{
  "num_hidden_layers": 14,
  "hidden_size": 256,
  "num_attention_heads": 4,
  "num_key_value_heads": 4,
  "head_dim": 64,
  "intermediate_size": 1536,
  "vocab_size": 8192,
  "hidden_act": "relu",
  "norm": "layernorm",
  "norm_place": "pre",
  "norm_eps": 1e-05,
  "positions": "learned",
  "qk_norm": false,
  "attn_scale": 0.125,
  "bias": "qkv",
  "tie_word_embeddings": true,
  "parallel_block": false,
  "init": "uniform",
  "init_std_qkv": 0.0299,
  "init_std_o": 0.0,
  "init_std_up": 0.0299,
  "init_std_down": 0.0,
  "optimizer": "soap_variant",
  "learning_rate": 0.00511,
  "beta1": 0.95,
  "beta2": 0.98,
  "weight_decay": 0.13,
  "lr_head": 0.00799,
  "max_grad_norm": 0.5,
  "warmup_steps": 200,
  "schedule": "wsd",
  "decay_fraction": 0.759,
  "decay_shape": "linear",
  "final_lr_fraction": 0.0,
  "batch_tokens": 131072,
  "max_seq_len": 1024,
  "doc_mask": false,
  "z_loss": 1e-05,
  "train_tokens": 273900000,
  "max_steps": 2090,
  "dataset": "wikipedia_en"
}
Each number is 128 + 24 x the weight over its row's rms, rounded and kept within 0 to 255. Layers, rows and columns count from 0. Numbers have three digits each. The size before them is the row's rms in percent of the matrix's.

# v: layer 10 attention value, 256x256, rms 0.108, rows 36-71, columns 0-63
# o: layer 10 attention output (transposed), 256x256, rms 0.095, rows 36-71, columns 0-63
# q: layer 10 attention query, 256x256, rms 0.103, rows 64-127, columns 0-63
# k: layer 10 attention key, 256x256, rms 0.105, rows 64-127, columns 0-63
v36 087:125098120109117120182113101118104124187159102141111147153079106144129151152161127121106092150129098153100162122089087116138127077154136090107126168117102095162118184130144106107103149170178135
o36 093:117160150092130137116139141105136147110110144145118145152170165132129111089156093128163163114106143130160100115138147129139161177128154152155144088128163147090141082161137147106138118118124100
v37 083:151104158127091091105131109151117110116169141103115156140130095138142190106113117130095127142148171142133157136149113109115119131149098117141117094140139089130160184128122093099196161123155187
o37 084:111205121164133159116152147119141155105100140143118099126111169138092066131130197141189141119123125090100096162119132134116122109135149140106120085124099119147118106134182121154081097116103057
v38 089:111162128146086131153132078150152144126116144088138119122163126126148096100149108150112126116110137127162130111111152116131159129132155109186104094095127099099139101113129140119107120156149099
o38 093:155130119134146118122150138104126097146139104174128085118135115136119186136116138138124131100150109149077091141150105170120113148087098141102143193166128144169110160145113155099101139144127138
v39 085:115113170160157121129129121117104127100150137142130127182138164123142143165138122133115146110125110165096148109129155137137124194167147082173161107139126143135149134134092123064106149133129104
o39 088:128084145114096105152099119135174121178134158124122110142103105136098096081124111162147128133125126103146097129116108125129161138104087163146101146135127097106158132109138121165177099141077134
v40 097:165146091131174125137089127150162142084140114154096131162134139132154146130132100135128128165152118092065134145124175136102162110116134103136149098119137122105123135125095150160056133119148120
o40 097:094149131090123079082158135112119128160131150117127150114138117140123089120139157106093064071096145136151135086063133159142136107134079159138161141095170157144103116112164118109160133127132129
v41 093:120135122164174149103117154126131076134117147137136123093197137129121145139118137098111160148109074144126149095137154156138103145119123119126100165111157113109132132120156161113121125115129140
o41 102:121121152120073140155108158120167142147131113145135134111088101135102159115132154139134135130153152157072086130172135114123127108097107123152179129114135159130120088114094138134124120113171102
v42 082:105147137125144160119111124089102176164133097121132120070119128126113153126128138155132155100129142137120115120121103108130124108139119137088090101145079134085146149126122190120092143089139120
o42 092:144163094126109091121121116134181154119116178095118196144098114162152150083132123123133073103151126139127141141175143122151159156159163095154126148098126121143134144134133114128129121120140140
v43 091:154116148131152140156156063119114145117111158135113143111132185120119090099115155113117141149128114152124122145140130095114163093128139107152135084135124077122143130095140144141056186157125170
o43 092:060078117116175131071133163150183144125143101133144115146103104129149148124113113142151130146123163109128102120146156133132117169142085138140103129137111130123145117139120123156189087096133123
v44 089:132100105125126158127126117133130119160099121141159154101121119151141066099125130127071186127122126151131105120151127134109168170135198145123131125134128147134148124140096103071142125165092121
o44 086:120096121102139143103120180120091160104188121113133158181133145137101166119163141151146093131140095121125150107105169141149100118078102092121102148111128121124138164117133141142133140134130118
v45 090:112086157095137067127086127133108121133166165101136134132129128130083148088155139138174127160116114116131116165098116145143153173131126124127133067152112141135119129116139110161110121146088155
o45 091:150134129140136185177152117076133131127132122122133144121126126144128089147110131140126098089148167102088143114146113128123116081157155152143119137153127154098127130115121127109126142102152139
v46 092:143114097109150118136170148178113150112160116147170130141179151149140129163071118132128130098133141110126127153177084129060141138108170132156080114170155129131083130181126106137112148130130129
o46 094:068116155113120134125118114111100113133135130084113076112092162148108131115154122094129120152121102143173125112116150128166108152150097103114135162116127107122189092073120145117155106117109124
v47 084:129074126165122108163125143097124121119107147125132158124134160173150181144135114136108126136084157119116142118121131126126110102121161078125103164132138112106098115157104150092123121120155168
o47 088:105117113050110193133166125154153149116089093113110099118104107118125106114119117121133140137155103139103146162123114120087146184108097138131139060174151149181156170124126123150180167102128097
v48 089:120157134121137121130165136125133108154111120154124125154096093125154155161127060124101101109126137111113137148078147093103157085085147146083099149150166138103111161103125090140099158143126114
o48 093:116126136113146126126125141183147158112156114099098148096206130138116126105140134106160155101113133211128079142165133137109095152170100098109150144116133138155134112131128122130120120126152122
v49 086:099146170114132148134121140084103114144114151116134121154124138133111104132144114124136125114126129123103118102160180127107098166120150078092119109166140130123133136184125152166084118113135122
o49 087:106104121125118093115117125129129129106170131141118119148101126123116125129129106145144135132123124157161135144104079115129166102109092170189129142140090120155132108091132097102140115159130154
v50 093:109154131141122137179200129156173159075134127134131158139122159094157162141133096134117145125144101182117073106120165132132148165128178156135116114123104109128146144104153112107128125109183130
o50 098:138108115120154107099115111082121141192139092160134101119120083156127112096122146100134108148131122149109125115143097081163123124143092104122158139101109125101120117106135159138118121158094137
v51 081:120139138109123094128165118106151112141114145142128127106171110094145150133178127128086126090090175150101113090125123151143146082077141110145134123139124135154139190209093134156091147113113138
o51 084:117141131175138130137116098142099146168148080087131164126087141163139077117083132098183136176141086147126147147137143126097129136168105126096120097107148167129126068079156134134155139134156146
v52 082:138087150153114153137138124095134134120164120116139100123143124130138091147111119126120119089130099160114113143159138121102094151125100183143126190099092127127145162143142147095161127131132160
o52 088:152124103161121109131106103117093129147122162130122149120154131129148199142130176104115153190155123096101141147084128140139168126125155114139136094111146120122120112109149114152090109097110116
v53 088:151146111147154148170136147094136090103148135074167132129116105102157118163114154118097149110096086117107122106141104190138183121108129108117158111077185130093132129142131115121127108134171138
o53 088:086137129114124107142138093123115123171140132190092132107163149153115140115134143129151141125152121142140117147139128141115059149152139162177118107181100115165111160102157167128114132145079111
v54 089:130178107130081138125145187122179127090116126190092128073159172104163102133143169123134135147142129096159116161131121100121151121110111104124134133172115091131129137131149078096101109143116079
o54 089:127151127123137094148107084139100095151101137125151122164103119149120143123088071101117110114093133121077127069117141148188107104143177153130159139124149162138150120118123162170126121128142140
v55 093:117112114097121116143118195167169107132101143146181131121122115103128141129102148110146093134154142124137168174147154096089134137123121155134151152112131095126146104172141118138192140152091158
o55 092:131137112137117085092101104119109128128129069114102139162108139128127058142128118146109142150117120095149062102137123181143145114148138121077147138131112137121117141079127179151119109097142118
v56 087:145092110126123163137100146144155144109146126124126141160087121115127143148167116131200179126120121118127116149187144131130151137123113118123162129129135185071177130118130114135122142152142119
o56 092:100166140127154114140163116135128099150140133139120093108169129161103109104122150108100105109165134152126141155109102134119138123113137158132075135130125093176098137143134140105121098124090100
v57 093:136154131091154128123168104102182131078148159134122138117157139133131135157141134070147136101147132099115196123138126111087141128161134132120133146106155141113132153109116134154122123139116129
o57 099:158093118138102143115152153170152126176064097138146127118109122128149129098119127141084122164134107115147084116120138156185128113115139140118150120141083129162168116116147065103125157131178133
v58 087:118150122134143163131151129172114109147142116164132115089137100145141133188116143134110127130153099125122091104062145149137137105111087135167165135143130113183129131153144078121121132079160106
o58 095:159151127126099090138167126116124141116112134093134105177146169100117155089173106153128150142104088146131141113144093107133101154123139129100097111099130100086102123162107147093122130204070134
v59 090:150146133127123122135103123143139131150086100111138112171142171122142124135130142136161125112118127131090144146104145153141153102133130135116118150130102076127092143151166121141103114149109159
o59 093:123094117109146132087175139120142131098134158108127191139122101127127113137129131164130163147106132109158087127132083131089099156155109121199117131140197162139147152110123118138149094125107089
v60 078:110103133120105158176161131147123140122111112092092141085115115133157148103134135137090086171113107118111157126089109108101113132102113083135122118132109162114105114136142126137104184099142111
o60 084:151105099106148113074089140104099120112082118190152133179126139146154109118099107134146152150140131150182096155158165164129115085110156146117167167119112125159134128139140133078132120128115141
v61 086:174130127100136138140114141118157107127163113155143115132137166117130126116130098129128137151130155128109078122117140098122147133092077067154168141153156098172141103120135122152110106146106166
o61 089:082091130127143136160109110093114106101113143127148132152107110156128139129128162145122138121117085146169181114162142115111112156187105169133152112093134118069129147113064164080145116131095108
v62 082:115088130129119111110117117168131125107136125133092111160118122139096110140099145144131102132173134127161186125155163107133126112136127130128093121136135041097114067117168122130110124122143150
o62 087:109161122130147146163122118135147174151107151124145094103153147127132146128177117120122153153079133154110101158078092167101142128139130126132128139116132171138124129122126135143161136104138092
v63 091:165154125085159155156163124135152165133123124134141126128088144173132132177141116136144118140129149111129110085158118129117190150119157152107152191119118137132110103158120086118099095128125151
o63 099:102144125141126115072140118106132110164142136126113120114171141064128086106124115083127104123172100157116124134101138139140120114137110138131127087122128138108133153102186138147162119106131122
q64 095:115132095114139125127135112120145112157129148091122184129074129112137126121136134093146150096114104146149135145140101133052182139153081131168150146104138136136136126163160132094157095103116157
k64 098:147103138100163165087161148171112141112095113109103175150155114129123140108117143144161122109134081137111124139150115162050135110142051119118112093114152135118115177137132124105118096117108137
q65 103:138137119182143136118168115152113116123122103111130168147136117129051115136121132168118117136069149115116103148103144128082180145123147147078155128117153156132133151120127076134101148099119113
k65 104:102113136144081132105168094133166125135097156154134115143124150133127084135110151142129099090114139096116146135137168099124107108144123133120127153071138151140120146151129076129142141128105087
q66 102:093103117146123125109175140120151146121120134106105164113136130106104105152151116123152118116147152166123111189129140117106102130169152110147151124105157110083156142134156148131143082096141162
k66 104:133147147119121154116144161096128152125078137153088111114108130128134085105104100118118164172108139093097106123110116079108126131135131151157099145062121121126169179084166114096151156118106143
q67 103:129159111150147149111144140123140091123158044092126135117080097111148130099125089100146153108131131152155134158124112141144146108167120137123135124136154147100166121131156097129122122140101120
k67 099:154147144136128132123117170161121129183168116117121137133111092135128100121119081142116171116130133170075165104110129110099129135138111141158096115127115132180105138139152113139163130099133172
q68 096:134115121137138080167100143114139139168128098157151173078118128150120117096104112135119137126111175163116163147168181105112170115091116092153131164086126141125114186125094117106143143130160125
k68 098:124068126113131091089126147169124090137114107168093105119146092167117096125117133123125146132145163137103146138129137119116159139148108100109120167146111175118099127127100103112116166122126124
q69 098:124179107139125124144163133119153134128107180110145112094112086120127154112132081124117113111172122127140112156089109099103123136075072174112156118182144130123112108146095115147153120161143155
k69 096:134149154154139116140103149110180132122166123108140113135115102095126157112140109141140114081158128124131089149158115136114131121107088119099149141141147122124151139129120097167170118193145132
q70 103:120146143100136105122130100104180134126106126154102168124133159134128097135080129144139141130151113131095135117123076100123149100120137086182173107148147149123109117138145150158115106099147123
k70 105:150110124087137139141093102143152093111109127147152123124132110116104136122121170122136120128147147086109124175119115104088141072137144122101110132173102131128114140114117136157091080132138158
q71 105:116123117117123122083109108145147069159092136112115184122092119170110143121110090135112151080124153140056101120142127079171117158174122124126143122146123142106163113129132093142150092130120086
k71 108:144121097139137096155125149129171139133099177138105105126084098171099158118121118176126188117168139127082127171171151139139118124158143126149126169134106095110153134107100134113171110090090103
q72 100:111101147123164096138122141103173095151169138066120111112122131138190147099121148119100085130148104143136117150111104155109131101102127131110125149148124118104113129136117093107163129122077125
k72 103:111176130115107152156162166108161153162119160138123129149158152142182162110136135108164113136187131116089141154121093117114162133117075126124132062148137113119164123149120114159144125087167157
q73 096:143127149132138093137120175144146188151141149115150095146161177114136135169103126103107135147117099128096107126086143123128104163096098144115162149128131107141134086177137142131152121131126132
k73 098:146146180136160132136127193112118109086142160122101150131133154100111084125099098094042089155145108106138113131130159096142162123104131118147152126121111140092123115136118132125149091155179165
q74 108:133148145126131141123148127094130131131136099084121182148151153123106099168125160116122106115154121120106081110146158113132156081193100086131133142158133137127125138160113122152105114158086124
k74 106:141120142112118108120121118143132164121109144097162171100145122132112094147142111097171142112128096135088100099124167100144159106146171119119102138121111182136098128188104108137139098151174128
q75 091:126116108120111114156112096095111113115122137129087125157148149097146157186138126113101168152142132105089132161145149091157133110148142139142148133118086101118141155132130099114157127110109106
k75 089:114146124165118172163156103116084120155118157086075138127114117166145133120093172166125126142143116105135158140128154126088099141141119128130147124138069109124083108154108170158121100146105129
q76 101:104118107122112114122168186128164122139153133120112155109115136162148095147089116133115097132145149145143101142137181056105111087153104144137127128110102142147139141178139143142131162136136118
k76 101:113110118112157143132128135110131117139102089127092180161130148141096187101145127160127133146161131133097119121139175125125150135133125141104135136134163087155139142155126131113120168100128115
q77 096:103134136124095131111157101154124160147139110150115175128109097116126125149115142163093114097133199118128131091109126115145116133129179109073085154140181162140079199152109120179153107119131145
k77 094:097110116150145099099135100153159157139116128152153080120130116117122122134133156128118070121185140113118138106156141106138085128136139122093154129135123116144122131182149144181149109105152137
q78 102:110147126094106160106147102180136140100140140074145164115136109134097161143129106113096121125134097098157144141116142122121098141117133129126103158108153148127122107112166141140125156154091127
k78 106:131164085100086125137170102139081121124111154084139171108131080126133134126110112177099090127084101121139127122151132159097071144070154082122169160137137100217114172122159099129108123144129114
q79 109:094121131098128091142099117138107119114086184139141119142151158138109140124099141110115173097139119160094152146128104133153099131145127145159154157119143153167113173114115111162138148138110168
k79 104:095122124118128160147117121114125101118104140099123146135102101128137120128110127163145146112136148143159085121133121096157130154158143149139169130117122116100132135144148156152140131196133126
q80 097:128132138105078100144103081149150152145118103104175103113123118118108130100110099143116108154128145124180131125100094160130130107110133138134108145166165108136116128122154135120147138169114126
k80 100:081137125125168160134155124119152150142134094155160091109092160132150155114161107186157104123127155072109121101138114146118133110119123130146133098161112132162114100139077133188105144118138122
q81 100:143133130140166153116146078105145089112068058137145132161106098132103135127131103168075109112115143111102116123162121135130142141122128120087176099151113145139129079128136104154135163155088180
k81 098:134134132156067126124124092152105159122081091178132127123091112141154148116116150153123137132096118132112111143128151107143119136064109142138128148124067129126117099125155102144127147163102155
q82 102:196118108154153136073109136130132114085104120128133119179135160141154135097125083135107120117147151150170145118140168165165108134150131123167113153113159182118144133158164133148129134124172125
k82 099:190079114138141116083168153166127117097085140131152145161125135097116152110103078130121109126132119078115163127139178157150142169110127153161122168122179127088143132143132122091136141130121127
q83 104:100139149095148100100121093148146126136109093145081158135115121134178061148133101105132110089122178135128088114101148162125131119138122120149122121085148129140122153083129101124166128144135107
k83 103:173110123135142115126125149083127128101105125127134190116144159142143090143159128135110156110152095127139132131092141134096143113159131137137139121148130143113127110119137119147158172132130185
q84 095:127128163127138161150121074136113113179126142116073164163110136093112115106107124157113142160112135137136127092150134109144122147114121157116152115134157098057154157129149097126140121129129104
k84 096:107123133103099137098099097172122124130147143143098123118090136091151130125125126148111163183081197139113133092113150116142118101122111163126108103132149149123107097184151099160176090144127122
q85 093:137124169122144115087125118085169156105139081121115106091110160108100149124155105066164124163165135141103129100118128136121090128127140122162131113138101146119141128144159170139098104071104142
k85 095:170139127167130136100147130144141116140144107091142118108113112111159120151112174116115117144126150091080108118164173095135061112113122161133080117121139177159134155089128135165129114111117147
q86 105:121109125088103081081141104158163133116095138102150121131186128143101126113154167139135152103162146156130155109096151147120131122123117128142143128091158086102112114144116143128105141130165068
k86 103:122138137119141102103161097111132140147107153084143117122132157132097148089124150099136124124153159113159162148101123154128120148151118152111155155123163113117133101124123153076140128161188108
q87 099:138139132102114082118140147110138144128151101146177155081108123126155098108124103176140107106109134071093097130113160129101115176141131169131158101155124137112121133148073125107152123125165139
k87 105:125161137128151078109090159109142163104173166173201136094119168100117121100132149190099134107141143135115139141136135105133098127121112107149136128137080147104126135143106104113130123127144092
q88 104:143167170117075082153142152107101147107153130138133118140133136108091146119158136194141137162105120128171082149118162090133112126122133115144142152119136145186129122149082111176113131136132132
k88 101:096136119164090125139172098116095110176124130066118105117109129120130127133118094123094104143110161111135124177103123131133148116166159167064084111174129154146115152105140141142111131166145143
q89 097:111119107092120118146114126132132103130151088132094110119148125088130128097117076101179103116133092149123137129144135127158138150113147173138104092135150124150131108136092097130139113148141166
k89 101:133079127101116132146131098139124161136101125091129117155130097161166168155086103133146083139127101137139122155111172133115116140144115132138124164140098121122112137147095123140200138093154127
q90 098:139165085097141148144119124131177138130158150128137087138183141146123153122151174121123112106113132136116096130116116133124107147091138099132135125124091133190139104160154147086093146155119112
k90 096:156161097132141124172138145119177125137130151156121140132119136127118127107151162147143111109139153135130148103104131127138123119130138111122118163112085157151124121110137112094085107187089126
q91 091:164138189133166167211156132133154096137126086132127137116106121127132128134079137157138136090139129111126156109111133104137118133101110132098129099126143148130155091130106138143140164135108136
k91 095:114115128116153161143098111163118103152131106133171123101132101097152117163133087141116136128147156145126131075129187109133106116131081142082092117134114120105112117153143141106130131132138098
q92 108:133177149114155115173092130132151120145177151115122097125108133104107135127140119122158154132124146120106133131137119161115166089136114151113117108140099134144130097136124120075137119132117119
k92 099:127132120130147107213154110107113074150128115137121158113134140166171105119127124157129110136124122156099144128132085138122179068146121133088132138101091134126125138121133117131140112127122110
q93 096:108124083091113120123194125173104169188175137122134118146120110130155157069139108145143145103102092118136138119124132151123065119114130131115141134127075121126104131100132123092120133125148095
k93 097:114156087122135128111142114153128155158165158135160167144156100157150145099131125132072132139107138139118186154134078125124157113100130134101146117159121083106128127130137116144154119152127140
q94 095:154151129155156111113152143135123166103168168101150101088149148097102128138119158152101147143131130133147152111104120115096109089128165097155123125121143155152161161137135131107106106133107168
k94 099:146147112157147126122085103135073125120156146120136144142116150137101108157158129103105128154142094159150134140094121117116116145078152130133140128125140178108154132170114119114142131168104111
q95 093:168139107132176107133113100079093126144144103110102163130138186110130143135096162125121127146129202135104166162103138099120139124128153142116165124102123116098133116121127151116146143133102153
k95 099:143131139145111126140121133139093098115138138157136107125143160120116134131122158154117138173142094159158144120076141115162121119169147120119132147106146144119121179142175110135113116189141071
q96 104:164158132128132154142110163116131119104136077101141137193105177106118089135109168107084117120172160128144133128126125129161143137120131169121102084096137157092118123124101118139164096137102138
k96 104:110113175178079101139130143123105126158102092128146089105139133100135088113072107101128093125137145133106133128098143142150109110095167103160138129155156146102153097159138089142164129162138135
q97 098:154121117146102112160136121163143165131170145142123135119145141148141139138163151158131138129100077124130136105143158160158130126114147150158109198131099100097107097126092136116132134099156156
k97 097:122141126120085133119116142132153103165159145118144120099152112128117102140074131127095102112111165119191189115146129199140177082139147096142109110148139143120134098158122141110135132176134132
q98 104:105114110117146133084176083085145100080101078137136177176145109170110117106123114109097155137119111092066136117162151098121121116152121128109110130084139156135133138111094175107151124111146101
k98 099:119134131119155102117144153130089124103081137165160117130162127125090067094088099147104093115127108120139146142118139129159134133168139140155094096085110127163129135097089141151099102125127132
q99 103:139145179129148114143107140180152149157124117108155086159150152133103111150145127146133103161144121106150146154135117125095133077102097157132107101135106122137104138137146106092143130152147113
k99 096:129116126131126090156151130111139137143122086097143125135114147111173132109084092100090101158167130088138131120137098149119081129115113138155079103155111152104105154115134105126135130153160100
q100 095:092081118129145117131105106152147107114107174102146112100124144164122123097099103121123114124132105101107182123117120136142154196132155121092166140101112135108144128113091154157105126138147129
k100 092:135147120142114109100138087161131123126110178153158113155160189161101117100093101097113172120122114113126125159196125077137084144115112092074147166069119100135127132102136110111095121158171123
q101 099:104155150128158128128133111123138120108121126129114153098131159165136070137106091092138131109128059140131148145141148090202185129113152105121141143131084157135135118155120073134127154112102113
k101 098:167071121121137131158188131132114192109109149139106150096147122137114100161109120134153114120137130147076113152149107099118119111123130126112109148150132138113123116089119140131115132137099134
q102 095:122093115125144145147117132121133145148165092136134125107088141120128166108132180109111126182133150130180158144114100150086131121116156132132107060165091168131118100140129133125115160133121131
k102 096:118105098174153164170110127141129104129143095136137137127114133104179138117169078147144159134160130130150151140160120112118086111143098176125101106141115160177113150114143108108123155127112117
q103 094:121095133146121107114088105110105103118102117144099154121088133144120132101123160136160126101154120110114116138105140081124138143120098129108152125169141142109119128113125106141173134110188138
k103 092:152155131111121160133130133122097124137102097141146148113134133121093181125105109104137126117144124132117142142118185168106112147164152131160188112153134156121142115120142102130135137139132151
q104 106:120142090098159144117093111145156126129128103115119106143151111109138105124134116141148088146131082137086131155161064157119115148062113167115148115131133132151160182121126107116100127190152144
k104 102:158148085120121148076142130108119139120136147120159121141111133067182099136081149112102130141098153167067097105107116129133093117089087113132114116133139117107170165125085124153150138132150143
q105 089:142116121119156157135080159114107085142149119116135136147142129150151137127160112134117186117132161165104105113115124124156125142158145117156166129132089090152136203110150126176076129091150144
k105 097:140120113074152121122121158103127137119141144146119136157129082105140099153126134105120139130171087117112143133132144138118112134145101067132120135100172108152117150137089155146095149135137118
q106 113:129133100088134137156094111149121142088154155111128122145127131114161147136138174112139121135080100125146127164157101147121118136111118166102129143130143098137143124136096150103119164099113107
k106 113:131131137119141126177171096119098100129176154149122158101112154122170114103117140073143122118124163105133124130146142097112140145112100115087146108177131133115158126101127115162127185099125121
q107 100:136135149130132124153173119156110148111125122121131136146085148177120137097116164158156169157130120129107151120144109151158112180105124110119143154110131088119130145138109136151112119158127123
k107 095:114125113129128125144136146097089099142095103147144101138093125155109119135128154132139137110116104115064143129138177139153101175143139097107125144117140103070119090113154142112143133103144110
q108 104:127119109189082108101167125132151125118115105119175103132134126117085131142125130124115134139111104125137107116144103082110082137139138137116110166098147113143098176072143106141084103145153179
k108 102:118130132124117162080165142122147095119086111120154113129118113111169123106136135124095158128112111124151174127123105091151111157135121098115137132137096172123120145119179129129096156104115122
q109 106:102157113176174147122142167149120159145148143130138114106131109109124142143113108139127142131121136113137147101151124148064105117112122154113122133102122161137114132136103132112127162099145117
k109 106:115153115092105158121140174145142138150141105142111145114147143148115124157126155138112126106126121090149152112136154149064093156140132136140122145145155121124146163140120134098119168108106102
q110 095:148137189087140103121109155143149098133054166153154137127123090129094138106138171113125133118092144117137128097154139155111084112163138118109145101127147094107143146114125095098147089103138126
k110 097:120137149061141118181154124131127115148089158155096106124139190121150134095132154125167112137101136126152136075117105144152127157115183128122121103162133117131096101126119143132132140110134094
q111 098:127104128082140117117164150111127137103127108150085119129144129146140127081126156140151108146105115106129109112142148099118084161131130119144145170142168120138127128138143116098166144099094142
k111 096:117105133109133078113154107100143114103102131120155142186168116175137128116142114128117131144102128152145110146140156122139089133105065144099133133133148160174127143074112153142148145152107142
q112 092:170141105194119161098098111116141095164129136138161134085122121178147116139146136117090154138158128149137112160157168139110125104120131107148113130139110125127095157113161088103140113102142127
k112 097:114121164154139226123114136094117182125160121160105173120106138119140139110141107122115155131147113127100137159112145165166143101134087075114148134131135133113116104160127064111090108139155106
q113 101:141113167124085167155171149127130122123104098117127100119131147126093131102145161131137123141159110111145118120096154159151154137105139153159132116143122148101129113169106177112160135155114115
k113 097:113133140120135129149132173134132092113112096119125092097144141091137136104121155121106112135149127087158150132141128169145164133112189150148140121116148155103101151142158082069155143135121168
q114 111:106119136118143141130138089110146122124136136114085173140107133103080129155160127130089063117149155153159113153139119083104136125175074159161128162108107109151112142114147126164153125097108106
k114 105:067116102125172114144184128082128122106121153103099162155099084081164131133131160162173162129119142137157122149134095149093175070167084135118125157146103146154135142119151117154150119085089116
q115 098:104137136121134124105125113107125128124111117107117150187121083134149122161167088160104130121183148135134099129163122122118136110133102147122088118133119124163121115112138140144130132111131123
k115 094:154161137142128102118123145092080148124145162148164116127123099104136153114166130168099101127164119138139124104122122122100153094150087162087099126113102124138084083124076135114169157095140102
q116 095:126136153128168126096104137146162117161130113117073192145143132119144123118115070125140101126099173136119139127155131107157136099129078106135126121106166124099148114125128143139119149150109084
k116 099:188104167155160147106122139130127107120103129144111146134122158138155117132182090146151139105166130084165147083139140110131130120130079090103122121101184125091149106143132080129162169121096101
q117 097:127144154102122121120156107109129127105122102190149111146138149091122135166122160105116091129130143143078125142097135155162109039104130155128130119155102106123111093144107157136124146112141152
k117 095:111131142121164159105128092126097124167106110184142163120092140104137123107158109143151133105141093092124137158128125093150146084128176099124113116139111164159113099127151121131142103153146141
q118 099:157123100143129165112146160119153113146114111097129184130139133112076124113137172144164101142144087115144164104131117166105098135136129108119157104110109137128126127137094159089144145121161146
k118 102:141150094094119134081137086133170133183125124130132132144136142085164120124148099117136116127119094155172149135138148112120130089150137132179097131132090130133113169124110092091123134109127144
q119 107:112148153150157120158104108107167132143101162125132103119132140166127142119123076142117127067123110108114111162111150154105099130109152138112161128130118100142152135094073105128124121165129145
k119 105:113120128151125107151100120108130121142133163159104105108123115158101125141104116174161149084151145106135137101110085102074126100128101150133144149155102090133161124101119125062135092123145173
q120 101:148097120102139145066132094146108145115089129099136136108125119133131128164138118099072084135142121146082088126129074069105113152113077091139151081159117161100085178107117148127121114135153137
k120 096:148109161129123094155144084145103129133140135093099106151108130089100166141168149125092127130146063086159121146125099136117142159141105136119133097142140139152153126112125146132141094152104135
q121 103:116083093123173108132148116137148125152178109111116169140124120143127178098115087175192110104134148164100130180136148143123147135148092135125153156113112118160147117146130127082128110105088128
k121 100:133133120133158130118101096160138090140126122165138132111102124174104137088115138165152091087073156159154148126125158111127147134153101132116093176109142083069130144152127136130163114102096133
q122 098:147117157127134132149149132158062118077105102128122109129101101131145119114149146090130128136076118159147175128161136153148119091113096125133134108150138168128116127139137103141119139100125110
k122 099:141121128117114113118160153158097128085111130099146158149133125114177103165132120105175126138100108163105113156198156120126097106112143126140070097150153138136129162128087129115109108125197170
q123 098:163119101106115118110161132113081124121148131119173138148150142135167125098180126149129104122150074125154130194128098130126079112133129140133137121114145140102103120139171127107112156147154132
k123 099:113115110146128122069133125173125113115173135134169089134147150104119157161143122088121105143096116116137123175090141097094161103129153121113129134118136120197147134119158149117094147125101126
q124 098:149065129129105142122104126122104097109157097170101107118174150117148124140133152075087169168154168123145134143093141094129131101122119126142146150107141117105106152133132118129107093106162112
k124 101:119114119129087171142158098060053121155174087131085136119144120116116097154161138077130136120182144115151111118094114131127104110119117122101100114151075125134154143179154112105110107087099158
q125 101:100107127136142163108138125130142143141125131144109110142170147154077116076130141162134137136119102174154127152129095141080160139112114151137101172160122112148116147141139105125148144128109172
k125 099:086154088139121123139147110150131136126128138133101139100141117151132124100101140120144095137127142163110124113115084093113134111170123102121120198164138164106120150137157167147157105142119150
q126 106:116146101094150142093131175087156135108143132145088163139128184136153120132101117107094126094134142105130150159154153104165130104139122154141139169141114162108136113091134126110161106104111065
k126 107:151104124131108109134178116120136145099123114134133109129122142111149122185093095148115124103149160104128139154142141046100107116097129143137182133130099106126135109105122150106149133135125159
q127 097:136142124131154135148124137120115119083143146144162100122147057132099099128122163167128092145083128107107140126167122103130142145086141155106140142125077093097153100134068111154151125184176137
k127 092:118167125075104132169110110128155094097115123137087165125131114098152152117122145155094121192107123128107125134123087151152096107116142095152143092176120132128161145144132133110128119115133159
v64 120:134134121165147092105122153162135111119126146127145129133135103117143129116099162139125102138120137103139108085112123172151156119135095144140122112136117152131150120097107147144213128150149099
o64 114:161112116104116146131175096112140148120106111091119136148101112127127053118154137146132130127161109087154094130128113156116147152149121119111132115118116159112128137137118114081101120081095119
v65 109:098115127140098180107149112130121098135136154089090133147143138164128101153120118148163133114119152192159121107152112147107119119105138105121137119164116073123141112144116124134104096091109148
o65 110:131142135159168120114148117129122125137117111127146108155105150143139127136123096136124167145114131073140141142105143045130120130112117123122126165068176124090123129147109176149106134181127176
v66 112:117140149122153124143107124116104111109165112152087147120099157107086096098145114120126140159129097155142114105109109145148131123108096135128134166118151124110172082140124103136117097167103154
o66 113:141110118154112118145112124118106166158106136144129109160132116094099119098123120103146144140146134113117098132131105141112125104151140137117104093148090119168075115137129151128128113119127137
v67 118:147140145108147140123133067159146105118113175129135085147101147147160100119105157108109170207104117097122138134109086113116115113137135143161139075127119117122137114153169102168167155139134140
o67 116:145144130140121123112110128139143138110135109114131140094122125139087116124102123119148133148118183150126151098125164112089110156121105095088150121145122136106143200128102126133126087106145120
v68 112:142130101168122147135192114136136152136149135125123115141141091179131148117170101138090099135112089126109137098135120107146137109073106153138094174128151161101085134143149095157139152113092168
o68 111:139140177097101111115094178090183113169115140117162177152117153111171143130095132139158138100124159119101132113135121109072125118164143083098156120134115107117128111129115155128087120173148106
v69 108:144124141166126117117090125115116099127143112097125118219133134139129103138138123118115165150092155169102113126161140113131125154137165116096112118120134119125134119130123166118190095154096122
o69 108:138123144135144125132091112142170143135118090182160081111126140140140114137149126108121111152171120129132115111123132108109153105114076092121079092126123137158102134134112103130143136118135109
v70 106:142103165154122106121150111123138146130118106137136143115165171136120139154124100143153109155173118140144133124146115087180065157105118119157118136153104118107112107125105127155097087144175104
o70 098:074128121116123162118141124116144148120130181163122120107127121141135138108111156117139136118102111121104143106130139171148158129135149115078106149102101151153144135121165139131122116175124141
v71 114:136092129140130148167143143163122132091134124124143126150128130127169129158136159142139126138142144137124096159159106128099120084105085081124123145124188156092129125113139124108166157166097164
o71 112:137138150161086154145086101109105128127138076113150090101150103122113120115086129160104135106162168123149135111090130166154131162178149192138089109116155134134139133141071130157097127125152156